{"n_layer": 15, "d_model": 640, "n_head": 5, "n_kv_head": 5, "head_dim": 128, "d_mlp": 2560, "vocab_size": 17407, "activation": "tanh_gelu", "norm": "layernorm", "norm_place": "pre", "norm_eps": 1e-05, "positions": "learned", "qk_norm": false, "attn_scale": 0.0884, "bias": "all", "tie_embeddings": true, "parallel_block": false, "extras": ["capped logits"], "init": "normal", "init_std_qkv": 0.0192, "init_std_o": 0.0035, "init_std_up": 0.0192, "init_std_down": 0.0035, "optimizer": "muon_variant", "lr": 0.0165, "beta1": 0.95, "weight_decay": 0.024, "lr_head": 0.0109, "grad_clip": 0.5, "warmup_steps": 200, "schedule": "wsd", "decay_fraction": 0.655, "decay_shape": "linear", "final_lr_fraction": 0.1, "batch_tokens": 262144, "seq_len": 1024, "doc_mask": true, "train_tokens": 1253000000, "steps": 4780, "dataset": "wikipedia_en"}
Each number is 128 + 24 x the weight over its row's rms, rounded and kept within 0 to 255. Layers, rows and columns count from 0. Numbers have three digits each. The size before them is the row's rms in percent of the matrix's.

# down: layer 2 MLP down (transposed), 2560x640, rms 0.0371, rows 1107-1206, columns 64-127
# up: layer 2 MLP up, 2560x640, rms 0.163, rows 1108-1207, columns 64-127
down1107 094:062110127121139114169114144097142155136161164132148132111116100175125133118144156132136101124159147142110151144149143148173087114130139132131144146151107116141120119152108077107127073159180131
up1108 099:165130149118170114125139145113118136079109094117121154123107154153096137119123165130105152123118114114110139092119153148115105105150136110105139136148154099132160125134161117102151117114169108
down1108 101:164111110137137107102110130146135099097155102128093088159168170111129103108109143120142159115128171112112125125100155155182149087088148150126159157162122117160166111121149155120121129136154071
up1109 093:114107176104109081097113125122120184122101152129124119131122078107107107153153116129137110102133152094160141136140085097159142133143122120153165116193156151116161089130135079136163135131150164
down1109 096:139122115115113145089119142109145140092149123153113096154105121105107115158144136107152086112140159113144122108154132091151141118107108115136141109170118116091140114151177090109119121153130149
up1110 095:148116122118110116114087149144094085144133126104125121166109113148119146096123119120123102132159101160188154098126118139151107123129156098122144102145146101076120113135128130137109163088151140
down1110 093:106134148122167146127086109141123155120141128145109115103110160160104095099132136130139096128106081149110153175138159148109092059139093150117130171116116116137099114115099117117091162182175097
up1111 106:160097159116154131151144121137104110158097120103148133123119168148106154114132148188151156141119121075081113131099116090109101109108122156153135087117156160167114131121081120154138126120101090
down1111 102:162115105150128117161108097099111103120127096123124097103117133128124129126108123157126161121135150126122186167102159133095138157133161128123141102115161145130148164123095128116186121099096110
up1112 099:153174132114159133104107106148132128103119112156128103150110119143127117139137156073144105131164129121147110127132133153110152121104108131136130155134103142105122132114127117112106127124118144
down1112 098:158123172102119102174123099115179138142121129140124089139161145101066135130125166122145152093159115120113110101109129112128165125073144141118162102145125118107116148109116148111108145104113129
up1113 106:084115140108114132144131142142132120143102126135098172104094108119142125095126092118132121107104172145133133093156170110113084143122180187110126138125154106092095095162133108158153111153129109
down1113 104:131131134130163119102130066120150107149097137124144120136130131105134113108128117108086142138122131117136099117145156159123132159143127088102128102163125146188180125105138157107113143113079133
up1114 110:109144138147168140135158111138088129119100063092165099148135158136150152119129116129132105121116171139142134132096119123141159145161106169112108151132195150157100130099114153157151148113113108
down1114 108:085127176110157131125147147169112113095151138118109097153105115130108111118067132075111120148086183125145125135134149119122136157139131146120151150144119119156122158102124121125159120119116134
up1115 096:160155115162093104118160162096112168088180129121094118153118142125136144098186120123125133111100101132129099114131080135143136112119123157082148133156086137128121154105101082141121163092129098
down1115 098:153102139120168093143080152100129156083135099121121142095147101118157102113137134099120126156155095127097152134131119109133110133120134136120113137111170142145154128143123102111164157152103126
up1116 096:110145163126141133135105119073143132143112111111181142104144130073142143146105119151172189189139117136140103142120141143151142128181155126139134127103152093106131161167141087086084117100131127
down1116 097:132176167194103120130121086093084104104091130099122094136097185121117098113170110120130108151146146108113140116143136210104086126095088123159132122119103094120179132106117133138150158151123116
up1117 096:135135139139138129150165147149130105130164087137131122131159185134138134124138128115128091093147136133115107154182123117127129089156122112154119114154119118131106145187144152117115119127121146
down1117 098:145143136147145087093096166114133128143148131140139128132127151164141102144163103097142134104130152093109081110173145126139120063154123139129138103107097136090077162170132174156176117120163128
up1118 103:108150132125119082127135122089153098151107129118100125127122155124117192157059143141138114112133113156113128144153122101131124103124145120094099145155122157164120158188130088163118149110130130
down1118 102:125117104136125144163142155115170130148108098107116088098132175138097189168132139107134106126117115176103163118147136120129138116138087093120107126084131135117143118107150165142141120114132123
up1119 101:138153142126102149170144130102144147112103126103164135135122123124121107120166151119161135160164127135154099173070106154115139125124140099135149150124096105131121102109116155151169111103127139
down1119 105:125160149133127145137192138128174160146134133100120117111120106125113178108179113136117084138134115111190102155113073126134150115171127136153081156125142143155132131103103155138151092106137149
up1120 134:162143114165152140132119152148143151125100127121164107129074126094101124116127109133172113178150146167158107159136084120124129116162113152117178135138142080137122075130069086114145135148143123
down1120 121:145126113123116138166143127137157132128131161145067158158118106108126147095156123147152107150183104137130105136120124110105129124156121164120122173100139103098120111114078114141088088119144125
up1121 088:115106148156059096148150115159128138132167110124139132131112129122177111120161148105153142114149109102128168123138127154121116095152110110147133151132131110163125091126096102120154137099128123
down1121 093:160101107125143116126121127132146124147073165137102114146150126112100153113158174141136102114158141121107124161127166132150112103073134135097117106119081135123115131128134141127128140170162064
up1122 101:127115169143102154147099085137190153092139167100105091110100095111152123141142130114129158120142133086101115124089147140091128136108147137124100144131142119120135119118124141163139130105110149
down1122 107:122124120109117148136171111168162131104089162094152154149121118117153140173127102121125135118092143132147112200149162120073156150110125124123137139105124108080126127122161139155174129135131127
up1123 109:127116158117125094165178139135122134078082131141105169121116180168087170127153129117103117156124133121137132167121117115127103190133146157140120109120114158148130183106159112084102094148140169
down1123 105:110141155128146127144122143131137111112103131163142154131147121167108150165108111089145113121101171120104101149121135119132114148132115137112111122117110149101116156145156141129133116149106166
up1124 093:128124135099116147108128126118081127109154136143144170104152154133190145120079122111137127142168164078097152160148128135096095091154175113160149134106128118135082121133108134142129131148149150
down1124 099:126111098094073127132111157125154143106134140147132124141121105107171069120143117131108112136139125153098151177172089159103146125145132142102171156110136114155113128164122142119105138132129136
up1125 108:118112099127140140131150160171148139081150127149126155147159065131122136109124151155141099170108137110112129124105161142116111139147139131150127134098174153164135101122142103124111138130158125
down1125 110:098180122127089121106119134106163137082108124140130140103116102059135149156125105130155070129147149149118105099144112129135107146172113098104125154138136154119116119106144116113125084150133131
up1126 104:106143208132123132170108104130129146050103107142130102131128149163102119120165131108125124139099120148095189142137131110115153112145118124134108117163084132148113128085148114151148131134134107
down1126 103:105105118099120111144113115123127115102122105129084123119118151128074112151136118094163130137115124102159110166121129139141128142131118103138085128123184133145109128096151107143124129139154101
up1127 100:123081165115087129135132153119139146122087098131127107146153183169160180108143134108115161114124167156088182145123145141107121131142124160135128089113143130133133178161130114112121115111130106
down1127 101:124129114139087120101106143129140142113102150126126095089146104163136094158132120174130127180144103215146096146106164147106152127146089148186107094171131105128140097166132129162140129157138130
up1128 098:177178156156153114153141129142129124147140136125123117091134117120125159111102123132105133126117176104122148117124124127131150090128133122163162143081105133123096119135098119060181149124144082
down1128 095:149136117156109152123146135124118084121150158149125101144112118172094127097159119145123172129155143113163142123144140092149138145116135097118147120088148172110136106074084110100132118088143074
up1129 101:090105139159120176116123116126141134160108083116160130101105134156101112166137107167122160123142177110153148164131112148106151096115095071142123125145125140122145151115091134067118151085144112
down1129 101:113116097162129148170175120112114122143117107180131135137145097102139137126129151123118140127110122127108157150128146113158154164115096098121135148142115098120119146116126131117124101171153129
up1130 086:144147131164156118107110175152070119142151123146128082159115168149145111122103099132104062102146126112167150148168138164117154139155119111135140145185140148123135162097130134125113114099136139
down1130 088:104092130161134115124073167133132118110129104148149127135144113154099130148131136146113119132149143116108128154158154158114094125094120104101159077091103159102092143165111125120115127121123125
up1131 105:127104134112098142111127124143150125124141135098128171141100127139109125137137129061128096139158112115128116136166166143113117147111187098106121071119094133171122130149156067121143098126151124
down1131 098:107134110124132118147110173136151146134139157122159159149147145123130173169128103080137077136073108112131145141145180141123140132095147139164113121117103084120095117125172115143119105122185143
up1132 096:154183133124143134100121153083128139134147108133130119167152087154147150122111053143126141110115087108119130132130112121174140137111114145128100070133128104162132102155133146128112137140132095
down1132 100:156142108137092100104125148146145132142133107099094126135132145115102147127086105104095157082100143101176063115105133100147155127151128126125172139092102118117091140119098116116131112169126124
up1133 099:097142122127115107119131110179166129115084117117156094164128152112120135125147137129121108127131147126105106074132150086090149122167138120110148120116114086146122140140095109145183143113136086
down1133 093:152136164167149141118133146158124145125103083097103117109142179156141137121076121120112110125147146143128161130139167147137127143155115133099122123109156146124130056101100091116162133106128100
up1134 099:142171141099119115130117125192152159091129143131085123151091135159136105135113115114133124117120116133124108133125144100111123117142152122147106096156157114120112115117130161068145120137139137
down1134 097:151148103087175134114145109139091126096119150145064126140132139158122112126129115121088118105127144137101116157126150112091124124128137073147100138115159088129127148108129131114113140123147143
up1135 097:104136107118150128151147115167097084144060120130137098133125099156131143117103131108146155138111092134128137145085143141122151155157119125144120118128145180105122113153132124117118160148199136
down1135 100:112126140076152115147128126141117108155151123095146112144143105134113135125113118157141152100145150125125137104096142143097137172111140150121129119107080111107119102131169132140179137112159106
up1136 096:134152157091107136157110120144150133110093091112113119098158102103130104143109095184162121122138080131145162122161113118084117149141089102129166154096129147146144194128168151188116131146143126
down1136 094:109159167099136125170171111154148150147134079075093122171140109133159126149170111142148117095133121126116121119157107127133149152121137132124122147116176129143148144141150144135142122136108166
up1137 103:138113123106162099110160086147187117137147153177143117113117132115111137165118133156079150207140133147126094105075121136121114108151139156109109127153157152126118153133100141156129166084169118
down1137 099:126104107119140146137162142162139143174104111129132142129123126098147142139118138133087151163128087161144117153099109126090123111158155175119148131143130143135151103119080130152130125128153101
up1138 084:138130138149137121149106115129096101063152116116153095116178106137123153129174099126112087113170144121116135127136121145125077099135150142098159127103093090125136111147125116126115176135123128
down1138 091:144122128150125102146160140126162100123150133111104119101145096146112160108161107083135113106103117119099124141125103119166131173112158104125139107155133094127108104136106108118109140111083110
up1139 096:103155116160139140136153108181162159106111138122125096139122112103131145149107129124172126123138144095160141097111102103112147147117135087106110119136050126111137118109174192124106161128166131
down1139 098:128164124173128128141159121107139139118081131145093096087107150144122168148102140115137129098118108104107163119121125177129133146127167141110128132125123124125137112126161160157104131116129161
up1140 097:098133163149152169119116135128159112130179142143126145149111151143140092118111176147139145132102160053164159105112103113132131146112134149109097081124157136156166131108116153124133125170107121
down1140 100:125163114155115119161112111132143132133149132108129156130105086122114094133132142126117119122099108131164135141113098174127155103117133153116097132110077128106156138106138103095134116166114118
up1141 091:128090139171117090136137152150109110152145134121155127138126125135129110131146142146163149122134122097142154112176140098099120144179091184108132130151131177144117119139094128111125111140128132
down1141 087:161139113145113107084104123163151096112137150130140119126184135097156129120165136163145137111134143078115118119072120179089125126189159111138129113185169113125108112119159181161118115142102124
up1142 094:139144184134129156153110162130114105111105131123122121145098102150128167149137123116115149161155108102108134155121100164100138151145121139139113114093153126139112124154164146119140146153119139
down1142 097:106135088123170105179145160149110122165134116138154151082151110058118114163131122158129101102152143178146117138122110147150117129121152122190118118126177151151119101110153106144151131159103135
up1143 100:148147129167140118128090167115093086167133182143190098176124158135113185144148138137145114143121130114134110117186081129143080168099163127158122159132187160111142103187107106151133130139121152
down1143 098:123110137139104090155109153136134108152135154126187135135110122129142154142109131140148155144123145107137143147178136136107119154116125142135168137089141146118123131157180154115133149124133140
up1144 101:118125096153124179117128135180131138158138113105134163132071137122136128111111136101117135105110126123172166084087134132150104136140119140114148176148127121152131114086112108148146155133154118
down1144 098:156111086124152180107116118173149116134118107136134128151079127118134137128122073101121091099102139143160144106090162104142114116166089145112162137168130136119138112133145115122131149141134121
up1145 106:158122127128129106119108166123114133113113076145087110131145129112130154117168130097106145142149126135142113139103103118135106152185115144110156108123132172141138151116147086149156114163124117
down1145 097:140139113134113090143103126120097122146141107106102112157109157099102109114138139084116113129157082176164116155129125137074160141159102120122146099168103156113140150094133138142100087141152120
up1146 104:134068117169132140157114072129156168131131109161168135103139141157097142122141145158100099109096138095134135153143149086092138130092142156141160119171130150166105157109125091146138118141078136
down1146 103:112166107148126158102136086086105113131136134103148135147139144088144125158101142088118167172138153128135127138109142129099075128114120131122159082170110127111132129096130139133091136115106131
up1147 102:079135197126114138123140136103142107113145103145150157161163108130112146130150126119079155128163112135139106129115081154160131141103118127125147114124105119097138179130108109168126115107129166
down1147 099:109075129147115085148147128140129164123114114136114126136121118135129115111110136095120108121131122175149120140140145142113140111118124126081142128153177055149156140115165146106118152113130117
up1148 087:129135108132135098123118151096143085134091130130134138118139161135110131133151093167086131069102139083170155148133154097183139140120122135133120153145097108147151118111140145107113147125150084
down1148 096:062134110128107108179124114115127111097154163152109119146129179132108146123141119154139104156150140137144128140149094130148150133099110121160120129133146137152089093142132115135152103140110122
up1149 101:126093130149108156175163153139141142125110126103087127133125125140113148125067126107093120185116099139089083156136107140132162104144142113165139131130108140106147098142081127097120161148137134
down1149 101:138128149138092135132118135105140111127137116145088165153114162151132144147123139131136078112083123171130138163109113117182098137121168137117168141096119127161156106129099110163131072118115123
up1150 101:128178144131160110145105135127145151124110127088125172114093119165145145136140112147129107115141129080091145132125106099120162130116121121137113146123141121138095153126127142112111115125126139
down1150 096:115095103105144124160164112131134126099136154119120111126143138176112141138124115136091117104095131128191140128113158124105158138069098092120116142085119132112159139148140123115130148104129132
up1151 093:156120120130097183146133146095106145184129143128115127125150142107135074156153155127152145122096161138135128112149112136117135107130132134157096148134107132122146119172134165112106102127177136
down1151 093:125140079105161136093139129146139110163156125112110161124075118161097151166129138120146131159084117100118152097090114143169103127097150106106164126111132161122112088100118111117151080119100117
up1152 101:082143146115104131120191079149136112104103101104173164128138162125151138126103105098132120104112121124077157101181103130162124128135152148086135133122134098143119125132149110110141091118122101
down1152 106:138110156095091137132123114111136098111120155111157206138119145189124094148125126134127146061131100133097150160143119146183125146147140116132122136122198106115133103115099132129164141112134108
up1153 102:091180099109108134134065076115125132136121114140135132141118132093126118101100120133136093145129110124159114112136133168072139143115133112151126126175191170126077140140095113120123125122102125
down1153 103:113163133155118162145109110165121168134092110131090115126065128133104116081138112136114123130116098106116087158145137144104112119100117136132142125140105145098117084103120129129133146146130139
up1154 094:102107116086128113129128118172141164127140097135161130101153104119124174113122132142127122110111121099115145147112145138109118137079121140093098107106119123163116086090127112152141134115094111
down1154 099:116066063125156156082151120078142109136154123128165144111110152131116141177092158107128139145117119102095173095078146169141130120154135078114117114130125162139128122134160129182141125063111149
up1155 102:169120099128126130098103075124123135118120070112121137147127101153141141144103146152134131068122128109133135158160121171149100155141121122146156147153120145131120157072110131105128122133093114
down1155 097:107130125120103132120069126113125123105107132105106129072107142156155142063128103105146118135108170109125112129141110149161113151122113183126160141168113157102109115130129175137168148094078157
up1156 103:127194144108139126096142122112147159123144140162114119132138114191125133132107157124116126111149179143089111094121132142098100119123116056088116165124120123150095143098120158129113111107140126
down1156 098:153163150117142145167076114115148159112118171150124083140139118101150093151151089140091109077088134126145147105152129121127115093134140100105167151120143139108106117172107128147165143128161135
up1157 099:192138107086138109151072110109175134113170116128119087151139119125145149101125120124102123106099146126094138147177113203138083112135155150148109108111140167124113124180096103158062142149117140
down1157 103:154114091135142152176072099110126119096119116170102097117153073109114108100111132131104094129136165115136125124144115142154131105101132130133163134082109125137067136137102136150125152158098131
up1158 104:102121141110153091136105150117148154113127123110172089116113090125135136096129114076163143113078129108078128086104104102131129120120148100114137144133125128134148119113119127135169153124149125
down1158 103:091091133130138065108107114176101144124104131140115135097102134160112119092095135079127136117137098150107119136113116129144133105136148078095111132151126144153112081141154090143156149126132148
up1159 105:134129106123095143123119144153115139147134081172122146096113131119112142150112114146159144119120142187148174107123128128124101148134109132185097122156130143180117109160146149125117168127137161
down1159 109:177100130133103124153143175162104117146145097140130143075137105110090123174106096143138134102086127128115176127083119135126138157108175093168130149156150131133146087112141132141111198124144125
up1160 092:126135118123133086106108161122104106087066123146101094075101176125123156132144102151146162133126150124140154091109135111103139114111101109082138147130145121131153135170134089146147163094154092
down1160 100:117134093180161129120095152096086148154119160127091099156117146127156134135147143148145081136138155098115145069127139130115113129131158133128154083122138151141123139131108101122090094108091118
up1161 099:142099137152186133108132129085151148140109076127169134156153120120126128109105185115098083141097131134136143133086147165097170129085096107119134160160112118149106156147128137130139144098137132
down1161 097:120086137112156115100104137099138136143176150132129061133131102083136112129151123132150137141125110121128168112135142140141143113132099145151128181103113136126114139131115120136137117169122099
up1162 097:148112133134122135147116149148118140104128164117120133077063131124153106120117132115143080139114094120119128165100117172146160151102142175039144151145150133133172100126121154110142141098144118
down1162 100:124159108109122097155155113108151118160157122114157111112101131137111116133134130172123123085146129141125112111143118153156095170148135146090136150178161117119161115110154165152115105129081107
up1163 086:118103133137131110131120153135150112126128161154112117150124152159128137123135116115155143118135137057137118094128126109090172134112108118095095165106127141151137125171140139114144154153167138
down1163 089:118098106164141131094101147100161118125174111136111080123154142070132178131082148180123099152126161134124111112116134129148117097146088125149110147131155143099131128106113107188141098131136099
up1164 090:117138159110144096114136065094132151106125154131107124137158125145142156108146120140180148122125083134149151092070109090112154159118056153109125167152121174127138103113096122103157097108122152
down1164 097:163102155143079165124157101141157139132098152119108097140192073111177148125097148106169106112111132138123105135108115099144108116150121149106159158138125184109069111147107138150197175077153122
up1165 099:166107131136076113171161167143149153127114094079129156163124101143153134114131137067135159087117147151128103125168090138113123071137124186100138119166143138129088148148115145169133119152100178
down1165 106:122076124121132103159186158139191097152175110150140129133110183144124115155164101105119160130123155122093114140146075137118121118114141125129138083146130140133122178130171138137146138128128188
up1166 120:124151138166153139128137112120117132093113142177148200167157119137141142122127146179141149089178128161133127107129115125123102106121149124149097123092144121103134113141129173118155165113137099
down1166 107:119150106120168173173109143106110145131116177149130131116113121105123124124144136152150125108169128146111127138157109120145137108126137143124121145119116132070132117118117168128150124097144138
up1167 104:135161146107118163121117117152101127173136111122107117127106139138128128094140148094150076126096108126063126141138113130139117131117133146146100158121137147131163156166210144129186112139099142
down1167 103:131135139136128183158125130143163118166121101146115115108129159130136101114142107138114129113111138146115115103135118092157125156102088101188150128109139137133174146101135113148116094150108123
up1168 098:113132125154106135104123096153109174124141131187119126142188110104094080124139136111119142117109152077123132103104098132145143153151126122129099152098142131151161109088147124148109143116121133
down1168 102:125145134124153104069106154119135156136096098197114203152154127092139086102124170112084132116129163170118138133118139118132161125156091116147130172108120128118158163119142132128135109136089104
up1169 108:103152159181121120101174144123149141129127083125143105120111100106091093157179099128111123138170105149165117157112142124098105137126153095154095103145115187143123124166137097126132095101120127
down1169 101:127132106145114111129133110130128146098157110115148119101155122109149111130136090095130127120154130152178115079170172133140115141114090093146110141125127179099130168123139135113143096115137116
up1170 056:143137123103164093147188118182090120090136141140147140133121120119169150149152177100123128114172157151123099133098130088124139157135130126145126130106118145084134063110156170135119108174134098
down1170 064:106138130146123120084172157155125081107106112123102134136093111128156176125117177092123132133158111130141111106147169114135118136125155091097115141085148109167117109128136125151117116132140135
up1171 096:123147127148130117140152135136111137161121145125108120103136112151124158124126083094134151142137115056129139134135120126185116104112142130135149142163101150126174112172128124142158105128119127
down1171 098:116165092115074126159109187141120125157067115132145126085119123174077127151103128115151066114116133136132136085149161104126077114131076128106152132146193121135122121117135092136097147149164153
up1172 108:144128151177120107131127123177153122095115135116096121112130116152158132122152114131122187105092137128110120105127067136118141139154122126130141184099090120067137159138125080142153134085144146
down1172 106:124120148153133132149149114090137133151095122115149117135147093145096147163153083108111155106123130108131114121126095146146145135124131134093131106124102122125115155156137085135112140132138103
up1173 106:166140136120102123125118123113106110158143129164137088113133105133107130099112130155188168137125101145141145136134113077153136125124129156101099163105144146135143113139123145111111149143123140
down1173 100:141161096097161142086121104153142129137173132155144144116102127112137113098131120128164139101110117119140124185130135144108168151096152136139133096131125138102110140164129122115146111099110121
up1174 099:119097133147101102085171129120103115136091125104174160109157128119173155110153120116135122148135113115135130148117126150174139147162119080149164121125121109132113132136121109120125116141095105
down1174 099:142124164138103127143116146135136152145129089117172090077139120151121131097140153171153103108079116135172135125113081142114102133150145132124139125123137100122115108103153113121055159126131134
up1175 097:142124128130101119128189119145095164099130134107138124122105138153114120121115191112137112124186099151102135147128132144104074132113123158088126132088126113122098144107158095101145176092093118
down1175 101:131163137132107109106081123152141150134131129136135112156104108155137146139123137119121117111107099112109168143101102097135132180158155184145110117137148143106116130143085145115098121120153108
up1176 093:127123132144131177130147138143096144125088116118169126118110113100143155160128175193116123140154134085143140160090113155153089122152180156063105100176154135148142094150145133173133057130129140
down1176 095:105132136117128171160099133103148159097097109085140090131130154128142117126165147127141062151127133119139120137148134159145139153124125083121135150103145141164132078126125127121101107150132123
up1177 101:135144111129121143159085151102100068128129125146119154144112132134112134116139141139148141154129157113132101130130103162123149131129110152137111088136127099156131142134141072083164135110140164
down1177 102:122108136151135131108139135101134123087117155152117159129111095162109118167188113142131107127141140152166106073126154118130110116128155137125148174172173123071120140135175126161126167143139131
up1178 091:113172092178151124149135142054097127099185135157139095172085122137112109112102124145147125090132161123140120133105129163144121111122144120154122158145174112154114120160157130161156116105088145
down1178 096:187109138151116162148127167079122129094127100126127144153167153118144146138116133142100142111126177143062148129129137099093134168104105144133108151145143141135080142111112133114152148117113156
up1179 101:150181127141145125103135137124125135115122053077134147171141093156116136126150118127115122161116103146112129096136115122162174086143100093159156091190065172117139091137087157112124089129130069
down1179 098:084157134116082128107118115133146121142163153117142093097078148102111139141132138082097084136111165082135146164127172113157133126082160120153132130158141163120122158147090156099148168108126126
up1180 098:138108096150129124139121149095129130151176150155109171132073126131135123138141152135100181089152152116158111067125067107135157136162159123121069162145146147129141072145153087100122136110133073
down1180 095:156141102163135087151115138139094152105155132141130106121142124107149118165159128134151094113125172150094174098119119103146150148127137103129093115094143099120173189094163124133125133153140121
up1181 149:123089142135130164103110115134102145140124100153134184141121132187073154127097110094145092108145150131120106139085133100102195164117137110120122102122070120153161171149166101140137085105147141
down1181 137:130099123153132143103136113105119126143129093129097148142186158107066125163111115109187106103106133127135092180062142157111126148092127117126131130118106138085152140145103121133120073125121136
up1182 096:092145158131142148148124108133167137098131128099103082107187127101147158120134090113118125108206159108144129131122126159135143120114160090123111139143127156137139221115105165127134171123174121
down1182 093:116084146097135155145132135114145163140113092135111085137117094141116160108169143079169130054157167154113147148110120135112107121113117139107132116096103090144092111131127135150128157111178131
up1183 092:084171124127152127111124139152129089156135118090143125134118122179142108125105107103148141101109122145139164113097121132120133130127130161138148089124115120147117072166124097128122140139151121
down1183 091:100144102093155140146116105159159122139159122098136079175096088128143143159128142129159137133121136168112155142126124116122148114140080161115133111150065095084118116132160153100160105073109106
up1184 098:137124122109104155093146118115154127114164109133163098064096095086144152105164110102143122134139121164115110101099147158158129102145174130134136156159087095112132156111133137087157123157127108
down1184 103:065109131112103176137140099125118184165090116143139121080111166125092125140136104143079136178132107134163106117131134136144151176139136115107147110117116108124122096137122143080116156146112113
up1185 102:113126142101118136095155128110141160066132122114114155114044105144109104122129164142155145131105141145094145098124143116135124107127136097113093092169050116162152126114101098103092108098149093
down1185 100:104114120119160129130090121116167194098118171102113095129103181114094089118136128146181108144180090111131128122121168160168133126130127149158135112118109157137114108103126100106124103134136109
up1186 096:129130177113114134094138131125147132098145089153165169154135130064109184160154090147124128128126140160097148100140095120193166134155136146109135096178094155096121124112139135119101138092112096
down1186 094:085075098087165127120134106140136148127192144127119136128102163105098114163146090124101118139127147152105122122178139122142157102116116113098136101149096094114122127119106108133149160141079133
up1187 127:198140130130113112104135109141156149164139123087106125124091177121146161121123106144131115135118118099112093149115102117119115153144108122119131148109131155122136135126102150101119136174146114
down1187 120:168136157108120155124140147115188150152133150143146138141090160105140140090125080152117148149118133141159110123116124128105114155139075124130083128116091152138139144166114098111178109126140108
up1188 096:165160150104160093120155154116125088093130114171133167143110119122195176168098114125169130107129113097103113111129163112099137122148116108126142132151136096137159123106144174154144115171139126
down1188 098:146142123121168122132116121120120098124112160144088123118126112094174143133139150128131139129134107139129138127107159095125129061103069115117135134137168126124104114087121173147167112106103134
up1189 099:149118097121135155127147104123130108105118146080121134125099137117117103144162131154141142130153081132113156135091117087135120158181106148171107117133135142159095103160090102106134146168121111
down1189 099:125139124090136191137167103110154100111113161149129098079145141104103102131109126160120159116101114127123138139104105109124135129127099089129099117151179113169108133129168124128098145099101094
up1190 098:140165166131100143122138155177114137094147157137074091149119132128143188151139129137101135104134117123162111142127097112122121199143126146132134129120096131121150124128127115096111134151128151
down1190 097:092111100132168147103161114111149071143141140124164159160129112100111157118126130131127140174128103140120115144139165129112183097134100138156125115119152135161114114133128172135076149140153136
up1191 107:066153144143114144182178121069125116112078075105102182166089127155191128116119155060150146079136122143127136104128157115113134144164116121153144103109145114146139138178162104153141157126141127
down1191 109:116158136135132153145101134127175129120085127126132169180171128094140130116091126143119168049143146177156131128118173138144093153122131130148098121101128147129105125141174126177133121175136094
up1192 100:125122120147104151133147169097123104113102123148138175115154120150143101183137109103200129135144105178138168086089109109151150033127161143186141156132129107167135100143127085162115077092143128
down1192 103:128154124118130143099145165110164173114096105161141125132117114120106131068116164117080108145148135097132154160175178091135122129132118136143121167113146077155127173130141124136103127100112123
up1193 110:116155153096126145103144130119121163145121121104157115114128103132102127047114113120157125131135150165113123141147149116077110114132152127142185116154123133134135152127132091145142131156125049
down1193 111:103150106083096146141128127154140155112117119087124136119119115168108076088101159133169118116108105155106123131142152129126109130138126096190122124120115136138112140114126073158129125141098118
up1194 094:116137146137108083117142143115170131138163120148120146071099126109149136115133140119145116133121117141123132128074114171159140131110122108097156140091117126121131127142107098103147158167155094
down1194 098:148127134138146121167162132125133133122138139116098120105120122176142115133099115104209130126111088136155093129157113135119122107131113103099132129118102122078139113127156099068155130164172146
up1195 097:159151145148147093117126174157146136160172128190133123175107141117095128102127068176171122176152145120129142149130117104163152122105133126179145137122110172103115131148121131155117143118138157
down1195 104:157104130120084128146094124144135090109099137169112139119122148121132146154141051166179128156128141123117125107153162159123157186075145142129130146119157124118153129098112142136113138143110116
up1196 109:159149177168104128109155156108088123140128107164097136125123106146166157171128107150074110146127112099186108127118131158111149139117138124144149140175157121139134167130127095091122156120149108
down1196 103:130145148138142155119134159113121088141124142188117119124129167142105136122147144115084095094057136118138141118109159143161150105149101124140122129142119104080129102154098106144123153127124127
up1197 094:162099155145114109150064143124132117097135107113095113085078113143125139122117141121106118081136169143099104162101158119134153140137128117111140150164097121133129128123138140149093132132127125
down1197 094:114137080155142080147086139185101126128124143147108169123130126111092132115142161099106134123160129129122116160157110177109117093131154144165101141139102146147111147111074129154134099093137150
up1198 096:167143149130120102126137120147121125124104128120149126106127101119184120098137114153112093155127178106098052107116106132105135149089143177118134133166124151202161155158111126118127125059137130
down1198 099:129131108134140116122147133090106148154117168123109110107163110119143129155092140110133108093116163149085126107126132097130093162115134129108139120184080107106124106148108149116134120142144169
up1199 100:132178187084164123090146141112087077122077145120166112097113136134138129120150135130165159126124105082122099137121142150144124123149148076136120104149121103119118140123103151153174137161088137
down1199 098:124138126132124124121184172136089135152121100050146083134086119088108124116149117152145095131131133125138096110152130156155116140119133115120145093125104086139066122125108154145168148145102148
up1200 104:088138176140151148135138127093145127151113105179143130138121159140120143152151107102121162172133155124093137144112110138143120144151128141134094088096132113108116082122174117143125114121132098
down1200 104:115129162118172113174173136109125122104103154129117115130138159163120142111146139156147165146103175127118109128109138140098096105091134157099149124121140090140090113145146077128127134113121102
up1201 100:142155178141148147122111117097131107159117135123101131131111117143099167127170168130107127124110115110149138122100103183183124143069133128138150150156085075130143093143150121122134085108126113
down1201 101:132124129161120114125163120119152152163176167097118164145140144161101107137157137122160127144127099130148122149130124137173130130107091105128110140139123117113124127120141122122083133111139170
up1202 104:120180127168081140124127150100147125178130156086096137141073094113069159136110110115133119173101127136141117135139122158152133111107120088117106121143112125111134128147106141122125149109131156
down1202 102:115138141144113102137106136113099135131162177130127116136094129130155145115156102059110087132110105150144111099144111125118144131094159086135138159141102125103153135162139123154132134128161114
up1203 101:123099112163105151118145125136158092123115091120111104164132120153134101142132118159137163112116120103093141150098110154145133128105143123087138131154122114107130132102120107112134138146140145
down1203 101:107122114157109142117133107121142101122122119134105092119104146131101072141127139165142162119152122135083111161083128121125113184110091181101131098116073113106126099136147106084122132080100130
up1204 096:113137136180127107120099160099138141128147122138139114130136092135135121090136118141114130163090110126119140142108125119128113104126128133147110158145167177152094157157128107093105139128145125
down1204 095:105109139121138113124130145093146105122123137118122125080126131172148132112129135086150115108117166163152117154118128116118124115146108154178156106168139120150119147105113152120137169164133130
up1205 096:142122180095135122107145132148123070080136133081134110093174106089118155135131089108122142125146127114136098111106145117086146184101158112109130162113117096110097120144162094179078122092157126
down1205 098:142107157168157163140158133110101159136141152102166076146119128137125095179131133094129117127124126133131106117125161118095127142129114106120096099109147126138090130109133111133141122092077097
up1206 094:103117152120134164161115107120154094127119172108128091149130155143147152145137137083146157102114082102161150090149123163115137174096142112112118145120130140145165102129124120150151113129136137
down1206 097:119207123121132057111104116140108128137132120118130104155152096111131150076109137133170130069179091096122107112173145129130132109139157153119118140114131155139110146122097118156119131118131155
up1207 091:100105140145158123159117143089127128121129095146125156093148158143124183117118127123131163116163109135096120107133087131162124145117125141150133128103131144111111142114067133140108159161115112